Each number is 128 + 24 x the weight over its row's rms, rounded and kept within 0 to 255. Layers, rows and columns count from 0. Numbers have three digits each. The size before them is the row's rms in percent of the matrix's.

# layer 2 attention query, 128x96, rms 0.169, rows 73-95,104-127, columns 0-95
089:101133116152144101122120162089106154131164116106116122157098107133136092145112138123187087140139099118141160125079151134117126143144086106158092147143100101131142088112080120132117092101132159108089113107115114127084127147136072167148126155132103088107128134142143155111144123141139096109
092:067142144141144109114157160134123101093151117137156128135160118111109118181121134146159184117137145161150182108140108118162164139109098129148106106102147143130106087093101144113161112147100133151159102117106105128157149134129143128112084112121101142123136115099092129162138171091133145146
095:131138129147129176093103127121090123112160142121105120112084120133142120113152139112112117100150172094107155160158152092088171084113143152096159105136135140111149121088118096116137118153113135122119105135146097108093142114109160166111149126107142178144133114117069110125103076127150114152
097:148138145122113137113171124169144157117118123133157139125147139099153097136126115123108109140117087110127143144113077112079119139090094135101098155087172106129105171138102096107120098148146150116173147118108123136145117119124105105145110150126119105097168150101128073108122118077106082094
092:138108149133098152138179116169116129152179126095161159174151105120085104115105135129147128144111130105130133113129110116088134097124134140165162145116138175132104147122187156109125133104141092129114106097107114076072099107112118124080095140139144135103109140136145137123170115124143131121
097:151165112088135141141140112165104124102167076123154182121114168115091136137112132187159128137116118106119125142149155147090118150136162120139121139116136167171104092163135141118109140127138152128145155186156088132117126113121110178115122138145136113147096120100140109110143108129171119097
101:117142163129117128118118157139130168118136133164132124157102105128155089154120116100163127164089120124135138102135163148100141120138160120134140102154097094154113126175165123128083159124171098111137100144161149132105085162098122133115089095106115140120156087076111132152109110169129141095
099:115123111142141123124092176154120114084139116164129166093107147120127131122133127165126137167147117110149115186114147139131140180114147120136116141168126102124163102112106152115111106131107144133150108161097077134126158133194124137142124143122166154108131143094140112144136150118202115102
098:124127114118127110151139090143114108122082137132153152127140106137105160073149143125129125178153156161125096095122142099127053145103118093119104116155145113120120127150115124126187106130116149178123113120128162152127128158123128134137139129122125117091114125150175158130110204112123096151
108:101158132087117098138128151146133140086132180091097127142104128121121125146182125113114151117128176177135124103148134127105117127184099133161121134116127200161106142119149143160117116139145136129105150108172124132151150080118107154166133141143119109110127137139118123136146089127150076150
091:132117120138124122121127170086184102141116145144164131154123170132114181103119150141120118109114163102124126124130122148138113124121104125036130148141131136134151095135073099088105152155139126098120136092135106149153153103123085158155121146127086128156130156157127121085130114132118113106
094:164160154101132139127153139098162121065115123122114121148117122124146145124085106155145126127129181097160167101119161065116181142128135089120126116110109142134103121143166131122129116163129117120157150141149142157134122071120132108098130136144117116121131098083121092153144144145147100079
096:062129143111095157096127151172130130121163116118152134151123155131112109096119105152160124109128128128154096180149121120128119179120113105114134133171102118096111129137148134130133100129076171122117169141147145124102121175167166079123141129152139141155142128147116170134155140124136077139
089:122151138158122138123151154068174110132087141094085110136148155128119146120106122154145146156148146127191142146115091162139113146143113114125128104166113169171142114156123144135116105130133156142065145115098109132129151077146115147107124181101113136148162165128141134147106139123132130152
099:113125158140135173168123123102112125152148149131137150122136095096133110155133115148114135148175154151151153121112106112124185139108105094144162132132066112119129111108099155129116104126177099160163136150115153046181167124111129157104120140126120147120112157140103146130121133145149128123
116:098111158073108105112106124067161124142151159105130122141103126171131148119103124138117136146147120139147158111095128118132060138079121144159091159096117089142169140126136111134104089139148121143188153097111130144093116124159137086163116092143127112124137122141119118135139129101130109138
101:124108179113141158084157089143168100141115110110133114114117135134115135132125119151119170142138112153094161128103131186112107120108104146080145113116131142167176138157144080098091123114113108132083165110122087094137134114097133101133151134145121099133090148137120142132116141140088140087
101:156153133166117121150153111152155132110169129091091180082122125102126128175105104169159112131175113152110130115150135125151139147145100132139149121136109122129123121141095165174126137118091148159129160172122097138158164086158138113134094150154145166100163134153096127148122125128134146128
104:121121137168149140080124142071110148141127132096102091102105147121151158096102123095150104087107135153151137152131118125170092100160159138142126093103083169134155111117115137124118085147114088146139174130167152127132141112152131118150138100144164125133107132110126120104161114172099108146
102:163158137135149124147151120163096138137126105139121122154069153139093108146124144130129159123137140109155131092092122142125098150129126146121142093108125124098155168157182115112109169104125134103129149153131086171144127125137129121142161130127109179087182138166102117125097102095134179144
106:179142149120127128147164107132135120118150087138148140126155117123130090137119095125112092152129121123131109138171127157084116153086157082078191108124145113101135152145103114142104108130157093117132161160136138125091146109095094119163117144122110147133080131108099136125079094127118101145
099:073127103109108118147168116135112121112138119098179097109122131084145129130098115110086124124112126146131105142169078133153145080153077127099128101096102134130139107139125111114144144162136114147145139107168167189131142133138130137121152154111095155169114107153095126101143104118102115098
100:151113113102136141074131109138114160126118121130167094081105129126110104165125131157158124081086128149116148091130143117172121080076119110099135123103109188115153171149181116127125127087161144123163127127140132103156124128088094135118116140115146132097133121117153142127101135134163124130
091:149158108125075158157134120187117107129106089182086113136134174139150109101094132126099159129104177126111163098132130129164138153152127121118155123093107130130088132141131141086095146100127175100136146122087145099164125108115118134139116156139121110149136144135167139109147113120094141134
100:103093112091153114161115101143117125151157167120146136171153149114126181118118125113172104121138154143155122149145144135124096119131163120148124131127149134111141133088104113126137173138060113126111126146175096140103161128120147105125131102105153124110121120115093131091063168161154105151
098:131134189128121122108148120096117164140136140111141135103134095135156144157101111156090117138121142163149152113071139136125158119147161133180077133144141130087148131090088153105091072101174154129146135125160103137154099110138148144134146135135178121143145156120133141116101135148139121152
100:142136151124130096161114122137125116139122143166078084151115132145126107152129122144144122118153124132087107108097167136127137108144138137150126107146104075150084146117130178112152085155119147195155148164113135158120136125116082117145100146099140151129159131100117135158169111125149092079
113:119128133123160137144124112144104140152117154159124117135127151122129139125166147082116121128126116083100161130145071133092139098149132139095156099146119110145166183108136092110106150143161118087122152162162111173162151137080099116104139149094125157129159147138132086149139097129088104130
096:112136185132088113107168106104096136129153134156152139146110120105151132143148087135110098115099149147123173158119158123084101097134123160139085125132126104157123125109110136143122144128117101165116148171113119108077125121106072160158122137103090136168132116162116167147125100130099128103
090:098097119145146162141143097116127103135135152173163159089156131118116135122128136131089136114127137132101153138145134143134156148127162100102141140094104077127134153108107122112101092201105135091115072138140165134116132122116136082133103129101161150141088121164121137074108099124110143128
114:137133142148089136111105101131134135143120115134178144152131171123154140169128166089118118115113111103123154156106142147136136144135120123184095137136130135137116132161164149160133132115146104163111126118166107067142107085145134111116164121116132106187108140085085116109104104074133096121
097:132051133168121129120083118125137108103161098109161112152165120135097120153129142153114140134088125140110119108136109135182133135098153134141107129136132139112147148117124174096145109132147135131122131181171127143135094105125079141110141159132136196115108147117093097107141157142135090145
108:137126103139146147143098087144072121093137099127148129149137152120136167190112118087108145127129134133126118124167119150157112107134111168119073124153134152117119128102142147126129126129165161170116170111125068121149161130110171114110128160149167143166155153117130096126127130133156093151
116:130096122124106118150121144100078080104168163129117142104144166134142155130123148128169130139099129139161151149113122173114109119148073103143124106163117116131143137129136162159123130160091138138155106114117115136119147117086174130156200130138121189131121167107126102140115114134166122131
112:117109173142100126119138124106124151151178123124131138188106096109122135124145144119155135089168118166127162154113138154108109117153132118092130123125119126163105118154099170094106131173143118133117139152129130143116095112130120171111162128168090107171144090168120099100113175153129166139
099:090174100151128172120083111120092128116129111130133142103120152123133113133156121107162113117132132131138116134104136099100158109094123113126090104121162125156103086124127108123119162135109131125106142086149099091086090113154075122138101084172124102167110139139197115112155106135124127135
112:173120140134100154121101083105132119109134141125112129116120084112088124160108127219136110111127122119187087153098128128152169143166135118153158099138103146105120147159117122149103171090115102134119142111141125145152133121133124119147169101144112130121171136141147141130096156129150127161
096:105125139154120110148174134167152150103148156110127082109123139137130132168155125092075137132158186115148145148135087109127166132134139134102122128151107117050135121146148135143125143110104128140102131116122103141148142165132084115145133160151051097142147117113124159120124129143157132139
110:177145140089154103114124134087145122128136115083108117159099149158127157167126080104134151125134108106083105145115154107195096140131162135103098126123097102154146121106147121147112131126114162120115086097154099116141143152111160138157129108156119107088122135110102098134145110082130140151
103:162127181115129114157126132101182129161134102082119124154146148142126160107138156131124099130142121102103107096121118135132130117151108127149122113126131108115101102136105173131164071163122154162121118106140083070156157118120134125137152146139130160080134080119107143134119070106137158113
108:148136147126072143112125083113123101163144148158116103139180152111129080165166160114122163148160137101125146143097141140133150131110145147095146138150168116123134114092145096153145121118144158118130161144131129119177131113138098107087105119128107159077110175149115119128120151080148112129
103:115154105101129124141144138157136124112075143088152116123146143117123090102145136126085140121157106154137126116114133094097136166103117092082112124179133127164090115116145123165149140136149139113118135191115118115153088132133121146118131087074162128126108119174155153129074133117148156143
105:086122130175135147144143108120142103101111131154176130115101097148166126135100135127084125115107129169127178110162114152143131139108132169123133115149086177147158101109113116125185139165137126124143123093125113123145083144135120113097166092090116109106104129127097121149133132159156093151
099:119177123142128161139120093120091112092135169128100140187113108137121155162146125120134113120111079154127141101097147080146103138183184154147125158146122160139128128114145113157142095102149108127169132085146169143134141134076138132127113115125099137091162111123134147127125128138145101135
110:152126118122093142112108112118106145156127088090122093136083136153130129137136090132111130104114140080144157086141121125115150116116113094088134154108095123094116139157156151133103131125130120139159109162093178138105106152142194156141131104128132131158134102097091124159113123099153182094
091:133110135164090081166121161094132138142146135109114100140116132100112157136116110113160127125127132097127109113104110144158104127157110130099141136149163176117123126127103165112133091139166131144126121154130141056162136119117167132164092130094139089091149123134132192113156121095143107099
109:143144088141104084131076132118130120111125099139152084108102139104158120129157109170129136136091143122121137117157184105143151158128159142121161118104144155153128151129100149147121135154115138130139087149128129114134148120162150144137149143091172149170099073110119104150104138109117114060
# layer 2 attention key, 64x96, rms 0.169, rows 40-63, columns 0-95
091:152123105107125092118116140093110114126119100134137159121090168142155107135095175131112151088132104104105118173098110148129160127132179155172118147101132076116129139086090088143109153120150148131145152102145134122121132142125122092129113125135122112124158156091080106131118157155137178159
100:146106135147160093126141144162099120144101140102079068096118156131119136094134157171109158133110176149141096117127130115159106130117153093116120094127165154149122141127142109137169111104145143158099081159142148130080124121135151135126108166163108146138148151119127107091173135106123143157
093:131091088109099134104134115116130102149126099078108135121081122144160139108131125129119149090101140153107142150133148129159129156151173104122114097152112151100157168127106121165157172109122165110135132139133127159111182137148174120129133162090109093107141092175154117124113169140109118132
104:147123115150136116122174118144176133170125109116198132130142123121109135126123158111119151157139101126125140112148154110138145109125138090117185151126140130128135123156149152087084194120183133139137102143152073118151139077145114127107141096136153080152147134131127137101107122127130159140
101:121126120143172179146171147140088096132112118110109155138126142156143168137135103135120137126116155117116132109141177104147119112156142147096152109113121136155108130146162157124132107100078108130165155144141141131168127155142185113122115107126141097124074117106158109099163076160160149108
102:127100107122099119141072139148142110115077160123108093137111111105108155151098188148140111143121135148113133120121156140156135145113090126119081110125117107182166122131152140104136154205148088150104129149109147158131145125121119159166120095158123099092137143129146148136129135127134122166
112:125116130133148126135165137128130140150125131153117146109147085147146101132133107108131101122128150086166102096148145160157104118132119123133104115102151129123103157145125112132081130113143157129182129151082120141127173101102133069120203084113125103149122113106134077147161140151100107093
094:173147129122096158159191104096136135114105129103091116120133107169107126111140125131078095123182158121096114131142153109147113104160139148096140158101160129094111116131165155074135134114130136146112126146119123121099109156097152133163094130084146117086130113142139139132118115092138137165
106:130112098129145130122110135098150096131102132100102119116115172114150145172134114140132108123140155139143121158136114073153132104155119126170112180111151101087135132137187147130136122120121174129108109112098113138167113095128142101166109160135081096107164137139174159112104166128143102158
105:131144153142103117153193141108108144110149095128127131132111111172137097148102133110151118128130098088134146118132150135122158116169101148144154141118151093152106165167146123096093110180096095122162171114169149142109145158117116098099085090144094103099128103141115121124107114102135120107
102:126126059110142151137147132132127137131087136137104088138143138137149118117103058157108159165112119151094137091158131088148089108086137157109092139108147120137146110140096113109087147165131135143107154109112147145138139131156120154099135150136150125126115148159091090083157162132147136127
101:147158114163161141151145103125105116168142107133135172095148102124115131145130170163134094166110123111110136119147106107109134128144145174110145117114114139143088129098155133127141132171189101165145123150142148094111142173115161144125136079108143083165159087104130109162119130141103129121
095:120100130149111097144107087156110163141122125115110119136093101114154120133162142097109121090127162122115109100167131124189141169145111143143136127136138097138174133107078153156100129115145140139080095088134117106147120179145143125119136158097113156125157109148140156094168125121111152171
097:153192113138139167155116147103135137150134171145137156122169139122116125142157146074144128132123142100061130129083127127117119110122162119146102153115166120150123147099131150106098139125100105113155138122136107113104129165085138147139118081132137159110139122114083112132166132124143168075
107:124140086131138128126149124131115140130095134144142120181139121139111114152143175143112120121144112094107095130104172187142128113126114135125133142107105106115093149157140053113122107121129125122132164163120115099117137158105101101133122103117151107197119098134109112115126100132076161071
100:141148105108147121151119126141159112136100136103118098121115108199158108143135112135120109140143076111163128137161144151095116089137141123154149140144178169161130111154134159179111102132177166103107140122160158156104163153127135134109102106137159139133168108140130157115139131097120150095
102:106116105128173137162128157158096128110129105131145124126131121144136103117142123095084102128145123156114119167118140107165189109162153107092167147144114178127095104100149120139122133181103154137101097108150145123143119103132130163123121145118165143115113193152129124140114187142100132125
098:097097125090169136147136168062156127089128132131094122175119111117088135103145143132161105115119094159101103123124152097130156137136151101146134127108103121089159129129125149168161143123136165193131132148151116133125091130133126129145122141125101144178128129138126128086149169169146135120
098:130098146110144106117136116095146133153085139142147116164153120207145108120145155110164175123108109117151113075114164155110106153173133148111121133114119097102143174107144113112129084113134114115115112087146089105137134097103130128104168132109153114132167145132109148113129134173130139104
102:114098125126113168156109118113065105130151135189153134143165123108098118166130098103099152111133108119097137152151093185111131131121128123105119091112176092155118130112135109133127131113133159118112116126137086126126146115147107145150136127095106104143128147101190114103114182110165127145
095:131120104164123148132153137095156138155155168091126100086173116127134102136098132128195138121120105140117107180117135107124141141134093088122134145113099069128158139184090143130116113111128112153084112117157168118091158131134099115151141114130172120128130144112151124109140128161130101133
111:091119072142115118083102173136145109105166167116104082140099152123122138118138146155181160162151142162168099148154113091153113118149115158144109139155145134127120134130099153087137124111107166103136119117124128146129121135120140162144120162136106140126173097140155154109118181135140126158
092:139148129133158140112127108173125078133160100115129160123157157142145141114142147099114156171143145118141142186146162136128094160112152142156134105125122132117124092164108137143135171119071110151080147078123104074101142144130094118124134095120151116157090131133131111133120174138129153133
090:143120111150122071122126149117148123121161166099166115138149141095124154121116103091082099148126141149173138152156150105129136114136139149108131116187109090138147089114090081119147136105124122135148124149178143167106153101118138118189142118170120112141159116140132140096121156133157107132
# layer 2 attention value, 64x96, rms 0.14, rows 32-56, columns 0-95
094:088162158133123128162086123130159168138145129111133117110120128099094136121135136113136133131105110154127170118132133117167128135146142141107119152120054122189124155173087097143118145129101155157112097155090145123116156144146099108114096152130156125096135095115115159167102083149125116110
098:121124117092144088122113107120141095145116150149163113139104116115157109138136145108148122128138120115104108107123141110124093163118123166160165127141095064114093133141105106122083134134138173139061176121098136151135099104096134136167138084149125137141136133138135144101100112125101165073
104:107104132147107148145124114151115072128128130142139127127147087097112099095154134126122111109158098161116131165117161092190082102148121119118099093133147100089116149084081126123106168154122131110163120133108101159104096111129171127132134142110110107100084100133091104109125125146131117143
097:106151135127090117148085133160147117148110143159134116093153137136089152164131134138106154155090144114129177110128171138119128132149144118144110116143079133124068116122126177138145136144123152124099166134124095106143129130138148119112129070151097150160145119180102102119108125179141123083
093:128129143135144156126087114148164131167137130125117120094089167185174099125142129089157113147096141140146109189106155110162115109125130084146119134117105122150149083065132148162106118134128121117114115135102114123154105144110139146186134119159131173096119142133136142147139123138107131094
087:141106115098114113148107115093132173104120189116157117142128144143102160092163155145143127122121134154122114155147164138096104161094127109085146123112152124092182140163161140094135130107125130138118121110114100124102104144110134129097165105147141150106104169109130146113198084137135122116
101:155126134165134117160169126090086123138091124071158097144174143135122158132136107124125120159111106156139156140117138121173160137087113111172153113102138140110136122144114105101119123083094137186144122095136118154075159121175138123137120113144140132112163128117118111162099137133113112099
105:140118110135111094145138096115123123128150124130131116149096127092152105171086104114154145101099150107172118095142115123076072113163106143128102126136136090151105135104112138179089070083115100115127114101108100156134103122165123126105152120172122144090100113127142130133100114117143109133
099:172157092103150125116132088128184113132172099079108132138140094149149162155114120080138136134117109124158138134097104110131096147170128092151141178109103159099130178176119154158153114125120129119117154149132145111137151110153144104128135160138121115134138129124139165099165130141164138143
093:106134083127125151098159119118152112110151121111110146113118131123108146152111134134109117105135128116164158152111133128123136138104159111129145102119131087147115111110146135097104125099092048123112142107091127161125111140155070135163119136061101164143093129119166141139130091154138186113
097:138126137111113112142123121148118105148085112145139094185177135123099130153093164098098114113088124100144093104117177073147112179146113176093115121151161139125088081110112141116141159116144125122113134090127167131158120103099117150111134127104134139144117150118133157145115159143111113136
103:167121094208132129167126124124167085123110117104116150135132143106166093148143131122138122151123145106138133092110112095119099120127136144096137113110138131136137136109096093104167168113118127188121113101154129106154122123123155148119126129131096114141162102184103092103123088104100163114
095:110101160144152151074138152120112123172137074161129119097090119109119090090153118145129103160114110145134136098085148073133104156131105129139108141124139152124128132140137130102132104103111142139168126086106108077130126181093141090133121120168134119134142124126129117082154103120170133140
098:095138142122116129154128116126106161121142145145116133101152101122156119148093116143098110142159131118173153090163141148132136146132128098097121145157104170100159135129143064080129123161150115136126158145114079180082184112132140101138139119124130108132134156156118118092150174091133133114
100:139151087154173114137082140106127116164117154139093182128113139110138111154130140148110140094134159101129145099130128122146137114112100125141145159127192173164128122126124163099130096120132149121141156108173144139093152140182092104165121085146113121109116173140114125111149132154148146120
101:139113160128104086118123116161094113085138104078113105111130113128123113162108159130099108117128128154085105172134165136147107139107138096100117126139152050142104124135121112105120107138111115065111117117158139095095138129118137134127157107133126105137133107186104116181114164118139131123
090:132095130078117165142143092122138122122165175122124104150141133120139122151146108139160160068079106124131148123092131137158160178110129136126107154154129152192121108100130133134105091139163166130114172079089112098133092139148132158128131094134135122149121119133103105128102142139118139117
096:099135135100099117126157173082107089171108149111082148123152085155138119123100136090156134114125126114138144154153118117170061159103140134103112112140086146114131125129145136139116094144103150143107140145113168157163115126116109116116160132099103088143166097148133166106152122119131139100
097:166121095141154116139163132130150077137155127110124113123136147155105104134105165126184141114092146106118164118148123107127083162117151102125117120138109135083135125148128174088104182164157112116153142098138156125133122121128091109136100119097136143059127129153145167146147139152110100129
095:107158102135175129112103098154105098126100126162114098127090128162140137153090129125144157106134130131093126157104138123135122146102117125115130152128177160078163132144155119162149173117121115123122126106115108146104136167143125136162168140139164110129104087109130070141138096134152125066
096:095146114132138154104113078132133153154129127169099154140104151118102166134107147109157117121132119126132143104060144128121124149067115081122106145102111128126137147105124075120134116057103122141086131163148126123149112158132153179134135138113129113097116101103116120134112097136120126175
099:123127135179127099125104068108129135163111141111115145104101095113160138102156130132156107084131115141133118100084168156113164133149124149114132099183125172099094115127102126137121098117148105122098138093122123142143160143135139186174137108121103149125158125105139148154142128174134094126
099:082157108158126166114104138126142118128141129072146131193122177089138112135121123163160143144109092105129105143104155121120167127098143172143141121108119101119146138137120129136148090164121096116101122123120107113155157114144152090110119103128102112149139168115132106130189142105098168146
093:148139144129061076108140121121106125169070122148132139088145169130138124113115133127093136082111097152083118121130148114112125126143142153150109160147159136096143133108126131057115124141133127168123104165140134138108145141184134144097128150126143135144140135144090134091127113165152092126
097:109071132132113127114131118121148155096123143132145163132127169115100110119155139132113068135112127107128125164140122128148123149121144128118170131133123163150098141142130167161122117109136135100147120150107108153123158131090103168143120148156137159097124082121076126085157120082112178194
# layer 2 attention output (transposed), 128x96, rms 0.132, rows 64-88,96-119, columns 0-95
101:137102171150169112119124112097111152143099068146166164136131141095154100109174136138119098164148156147140118145129125073109159125142109128101164102089113161127121118107104118103104118123155152150113181129168127128155134095130144111162112130150135135146110091138115139101145145109165138156
112:150086142126142106080090139071152128132089124103109101133117123151135149138104124132107144077146115099097124124158124093133142113111111111143139114054103116121135163154146163095093124126141103107109114129132168110121127144144163105114118148145161123120162149148108130104118130118123173193
104:137161151175091117112140083072134120126087148148113130108128111153126126134118184122128116120098156137116120124085103137143158106141134135163162099188112149119141117120135101133117103153132141142108121084092155106139108112123112112141181144145150149106088180121129131163152109160117123158
099:141112152095206120100094142139137122150126098104144119158106114130166123158133127132144148100173150113131128146093119082110129129094149129099132122092132106158106117158132106135103095115074123109097154117135142108109133157141089103149155156087128104093158124097126163133103124101123136170
103:197129135121127135102158143094145120095133122105125160144153109125100111155096056097143122125131113096115126149104132113130129158167103146127158117132149197114121160142126122094145090114156138142121130150143126171148125133123122164095152145139118146133088141104157141178127127115104167157
100:140138126138142147137138100121162093148128147117073083154120166148122105123110075142130133123130097120119142140097149112145093090176147137178108138136116093123133154091137155148143117118130115103160140156095166164141152146150171147148091107117146151077110129104099127127105171158113113119
107:117102172156142135132135140133123114092129123190150107137097151100144139113098126109123131138143157100141084116113154136144128126111100116138090176150074147153079172112124100186140160119113107136141139150082138109146121116145169122149115129135111122131111120139109114091126137189118084139
111:133129109108129106136171097148155182166139134091093097120134129167122138127129113141127138103152116205096145140094146141112160140086110128082130092112087172157127116133193111145120128140110147102144132136130105104135157137103112101122099123120119139166149155165136113114141145136117156136
103:127126142183101126177096104153135158110131099113127121165178134122087113106078110116113126147119112097120114128108143109113146180097096115116119123139175114131153130101155078133157160130137146132155124103137104115142134116156107115152107131164162153129176115146129092133105098147143091093
093:131134161137151136108125137133088112099105153140116143146158167138131167193113124133154156135135121108120157122162131169106142082100103132124114108067119138145171158127140108131118132175181146135132157163142103115115138092087115121125115132105129106145124146164144104092167177112117142123
111:109121103106125116108111129136115111153120110112153140133125108111111114077173147145135194125130121143140136115088128132116114130101156121158170103118097096098141134178123122135098130144103115174101077188105154108109131124139107115122124100134111100143159129155133156112140176173098174120
127:122120148133094102101094095141135145114116141120143119141138140131098145103115119095090148108130176129095091094124130094162168128149101157165144121141125158146125152146140150168150142164120135127168119096096187100163125147102124088126151123108136142156178120131147133160119121081156162152
106:144068084133122131129101100092149072109129127116182169149100129145186075116127133142109132111116166147143119139140146117143136078111106108121127140134114140155109108144120104127106111116157131109124090091106155146101109115138130111160159140087101152137100134143114119182131122124090137123
101:106143119103142134100119140117116112112142142115092074131107139097154135110137050118119105135113122087165122126115116103164137118127135128129126125106117100168104099146094135136122153126080117096106096089120101089161112128166106167134146111125134177130160173132126113122145068128125104149
103:107112131119145111119191133164112108088116094128150090196072119105092131141120107134119145139110153100122153122137164124140137150121137111105148096084077129156100108161172094138142139117137091129135154076141107139134117146127076123155135135149136142135132124119124117158140149126160157129
101:134151154149119173182094132120152122166122157132142057108147133127145175141097153113119109102100123126136164124152157135121131158133108148105129151137140098062122166149145164151129123127105161175123077163123136131125102153122115162130134147154115110124131175131128123152133092139121118115
104:154130117126111127130125134124104114155091121148140086112120097150113133130152089130161188105162155132109150125113185065149092125131152118124150139136139096151121151121128109144119158101130121129100114146135151132154188131163116149141101147147163088150162142109141111115120138148112176185
099:129099153133148167140120121127108141106129128101142110114159111150155119099134146115172136124084173149117136147122138127088135112093144116132184097094133158090174126063117109154111128114092091146136112132142130076166145121125133105095173127167167124122121102131115162125127165134128136102
099:125129139141134126120145102124107097144120117105095138145151128153091135144092135169091150127104098105085105134156135117123137118126136111144108125135141132147148109123114124142128116087097087142156078143076118117128120105138101152137162097141121080154146111136156139093118214115129194102
110:154147155113136166122146153147108131140144101148126137153157113133146118110128132154116133166120134106129107101080188161096086111100155139097131103104114105115103122124117169087110123174140167085126138142123166141135123161099112149117124142153150122111072181123129169099119153101128137150
108:137178113086115106111193159123080131051149123160190142139151123134136110092129105136134126121162116159146129108117150171139106146119114148136123098112136110125147108136186121126131120140166137107149138149147154129125135123114133106108118133119138106138124123113121159138111190085113137100
099:134148162145143106132165167132115094144103119137174122136151117108144128116148101153136119085178155156140095116123139140142106132147115090124152134098114143177133095140147100103134140128133063163081108119152096104155138152123098117138099154085172120155133136109084130123120097152141148106
110:124151101147165122094136105107092151107122135131107120096099115124121112121129114146086164153127157122129126095129125084135122111189102118081122116117148141152132169194135165138158124138167107154101131125106143131128077148100140130078094129136130161140169075123137124092116141120109119130
104:111137136133149108126110089164151134147090099106110141148062123096124112146133110129146131117131124129164113107112116121104165132096137129124134109136089084089123057145113079149160106131110144109125125109129091130141132081100117094166167136079171103126159137137146131144128125165121115141
120:148100129129127156139158080114167155166108126120118151125147156154124150118161083108097114109095156134126163154142090097161142131175122112157100161124112123120169125132123108148117108109162131162088168119164120132107126132162154131124122123132079123098164119151116110185124109098107150109
099:149115067124086161091128103152120090094141168136143139110137134116114160134135151110135118077123114143124125087167136152133125128130135066124144118166136083137123139091152149172143150137141132075105086123120110116152130131151094103120132128119128132131153191112126125133125096093164144121
096:089107126155103127164138111114157117115170148132094153142099106131095104157118070114152128136102139157087140136116152123109138076169113121094107102165136172113127098129087138128176119107107113128135119091137122170124128093132078120141129118141087134134093097100109133138147165133119143144
110:098142148094138150114129125158161147152173111115092185178162147109137175141140097107123133113141108129160127154153149095143163132136135137119125120146120103132136103128129173119131121093147145101169158139164102115127127147137133174128100141119126112118171143190116107101096090154111155112
100:111113125149118132171116132130108079098121130138128138150128139124091135097163131109128128128124152155138118138129129152123160137147082116134141109142145148104130142096120127123115140163173083154173110101143099189151162073121123100140107113168120130186114129154137090149170111094099131087
102:114116104070113142138091123114099104120116122142122131093105122136155179080125173172122157130134147152143155141180145145126155084136163148128106125148110105146129093155106157133139134140105145109141113098128129088094176106108121098140114098121132120122124132161076149144118161111161104103
085:135122141137136106123160151132100135124123107142152165151109103134128144136110173124154097131098124135114144100161121108131160114095144153084134125132119119177134121143105088160140095090111103147069142117137076138162122136107156130121176125131132157190138117136133110148168135090141183159
099:144132117109130142083114111136101132117165116125120125135073142133118100154181146113135087131124115094153172164123120110112141112127160123132170112171132092118119157115086094100140118112137137113116144112099117145131158142132074121096132170138114134087153163113152139114144127086188152161
098:093140151168150135088083157148146102118134144090104155144172146112081156101134142103180131116119147084130106133148119123129113121156177117143137119112155085111134129121126138081091109098087132130075158124139171159126129155113146127152132136119095134125121141113069136109123113125108127134
105:098108135082138127103129184122125102099117137146152144082139127115153143147137168108135177138142143171108117133151118168080122115114162127152148114092110082153092149110102132130119143144104107170093087133131081134130121121118160104112122130107119111174083128110124144118114131118076119143
100:126111159146138094135117159158097100139150080121156136120180138104155114119128144185134156113094130143114146131128123127146181188129143155108135132110129145158098072105134130147094126126140141134120103115091151156134138102126134162121141105113135168181158106112137160130110127183131126104
094:123105164085140148152146145094182139105106132107092128117131127147075148139122124119136111139128102109131160175114116156121144136143092115091150155105130146113123125115120111082161128100113105114186164088184132145093174104119121132130111138147118147118097146107108075124113156104129125117
100:159115093093159133125149152107140135151139137100133138113068087123159084100131118101146126148167127107178161167103142129113096135093124080097106140137127121122094118162099111119143106116119090145084142127132093162138136132154145157136135154113131137075118137106130113109106116175109100122
095:174157094100125131118134169116140146134132126160113088129146105156147159128097102114122160115130065141126101148120150087174117117163110115139154112104145104139148100164123164153148169097105139143164135077136110106157149184115127132118121131129145123105127092123111165105140127095134095134
088:143093140093134106103144119144159131177124170153124133138129156183157133119113126138109152128147162125114117126104043144130110115127135148163120125145146124127126137095146123115161090125174160145145117143110159148141108176106165111133099122135119113092122100141159156087079155109130141146
105:170117151122120119143114093140133111149121132108150129117107103140168103128144123090104122135146136133141150132101085117117098133115133171108111130154112135100130105141119147124083153145121138136103086173119135095139103089140099123151091161059131137106116086153146094104105157157093063116
113:054120089124148096122158148147138152077151101158123172170069130145118136113175105124137109151134147100148077135101128118115135133119131123141123135144131158134156121092136081104105150129154130121142161109118147119130169119146121096122140118166153157122112140132146142099126170124137087105
096:098122155114178078161103128116148151126122086093102165139119144100160179126122139134129077124119131158144104117140082118099112122110132135138133095101118149111134122127124163096108142128138128127124112153129109121071135144124143101116131140068080143101098099154077146132155101144104099132
094:135163145138137082108112132133120105127129115156147141116145145130124132146165123183116142137159100139142125139081119165121099123149111146136070117150146082136115098151124133114165131117167139131121091134128124157120127117156142141171087094091107112108076163125179082141133118103085103151
109:079083146125156115101054178150135142104125114151128139112119121151140104077163172132091140135144131159127152158107137147112094141089156135142161159144116122155110185112144111150132164149147118137133151131157108140120133122126113124154110122093115140123104143160093128155136086148120102125
104:154109133152131112105118117136098142116093159095112080155117112164138105141134109143073122140089111145096117145161105104181163140157135126142124128140117158147125107128138122179112118086123143110171112142129078102113062122131140144145148123079139136112126111147101076121100149125109110127
093:159073133106110158116113118119115072165145111143130120120158121078150161175131124140130097109101132109147137137162108148112162096156123099088148105149156147162080112121089147175112150120122142092131087117125132119171147133153158156112153094133152167146119128120131118111116129109109126114
104:145165128105130143137114113109093123101141127155100146137127117165115113166138166127147109172084080132108166133133138148081134097105123088139081118145147122104158118138080167145127130139121176107141105117124164125154123096104165112137102104184111157127107116165124097115112149120095117138
103:158113169129145094124134125169139142151115137091167096170131131113154120147137133123166082109140092182137178147116124146105116147110130120129163143101121136128111078121127071139119128168116128124144119128125080157168125113135158159175135125113112097122137151089125131150183115146145114142
094:129134136137121122115163097130111109108170152141151107146121081181125141137178063184118114105132110125152132150112122122158122098144109103072184136133113143126135136134119148158131117117125140144154128115124144139147154198147115153135114142158124152120101144120137112117114199114094125129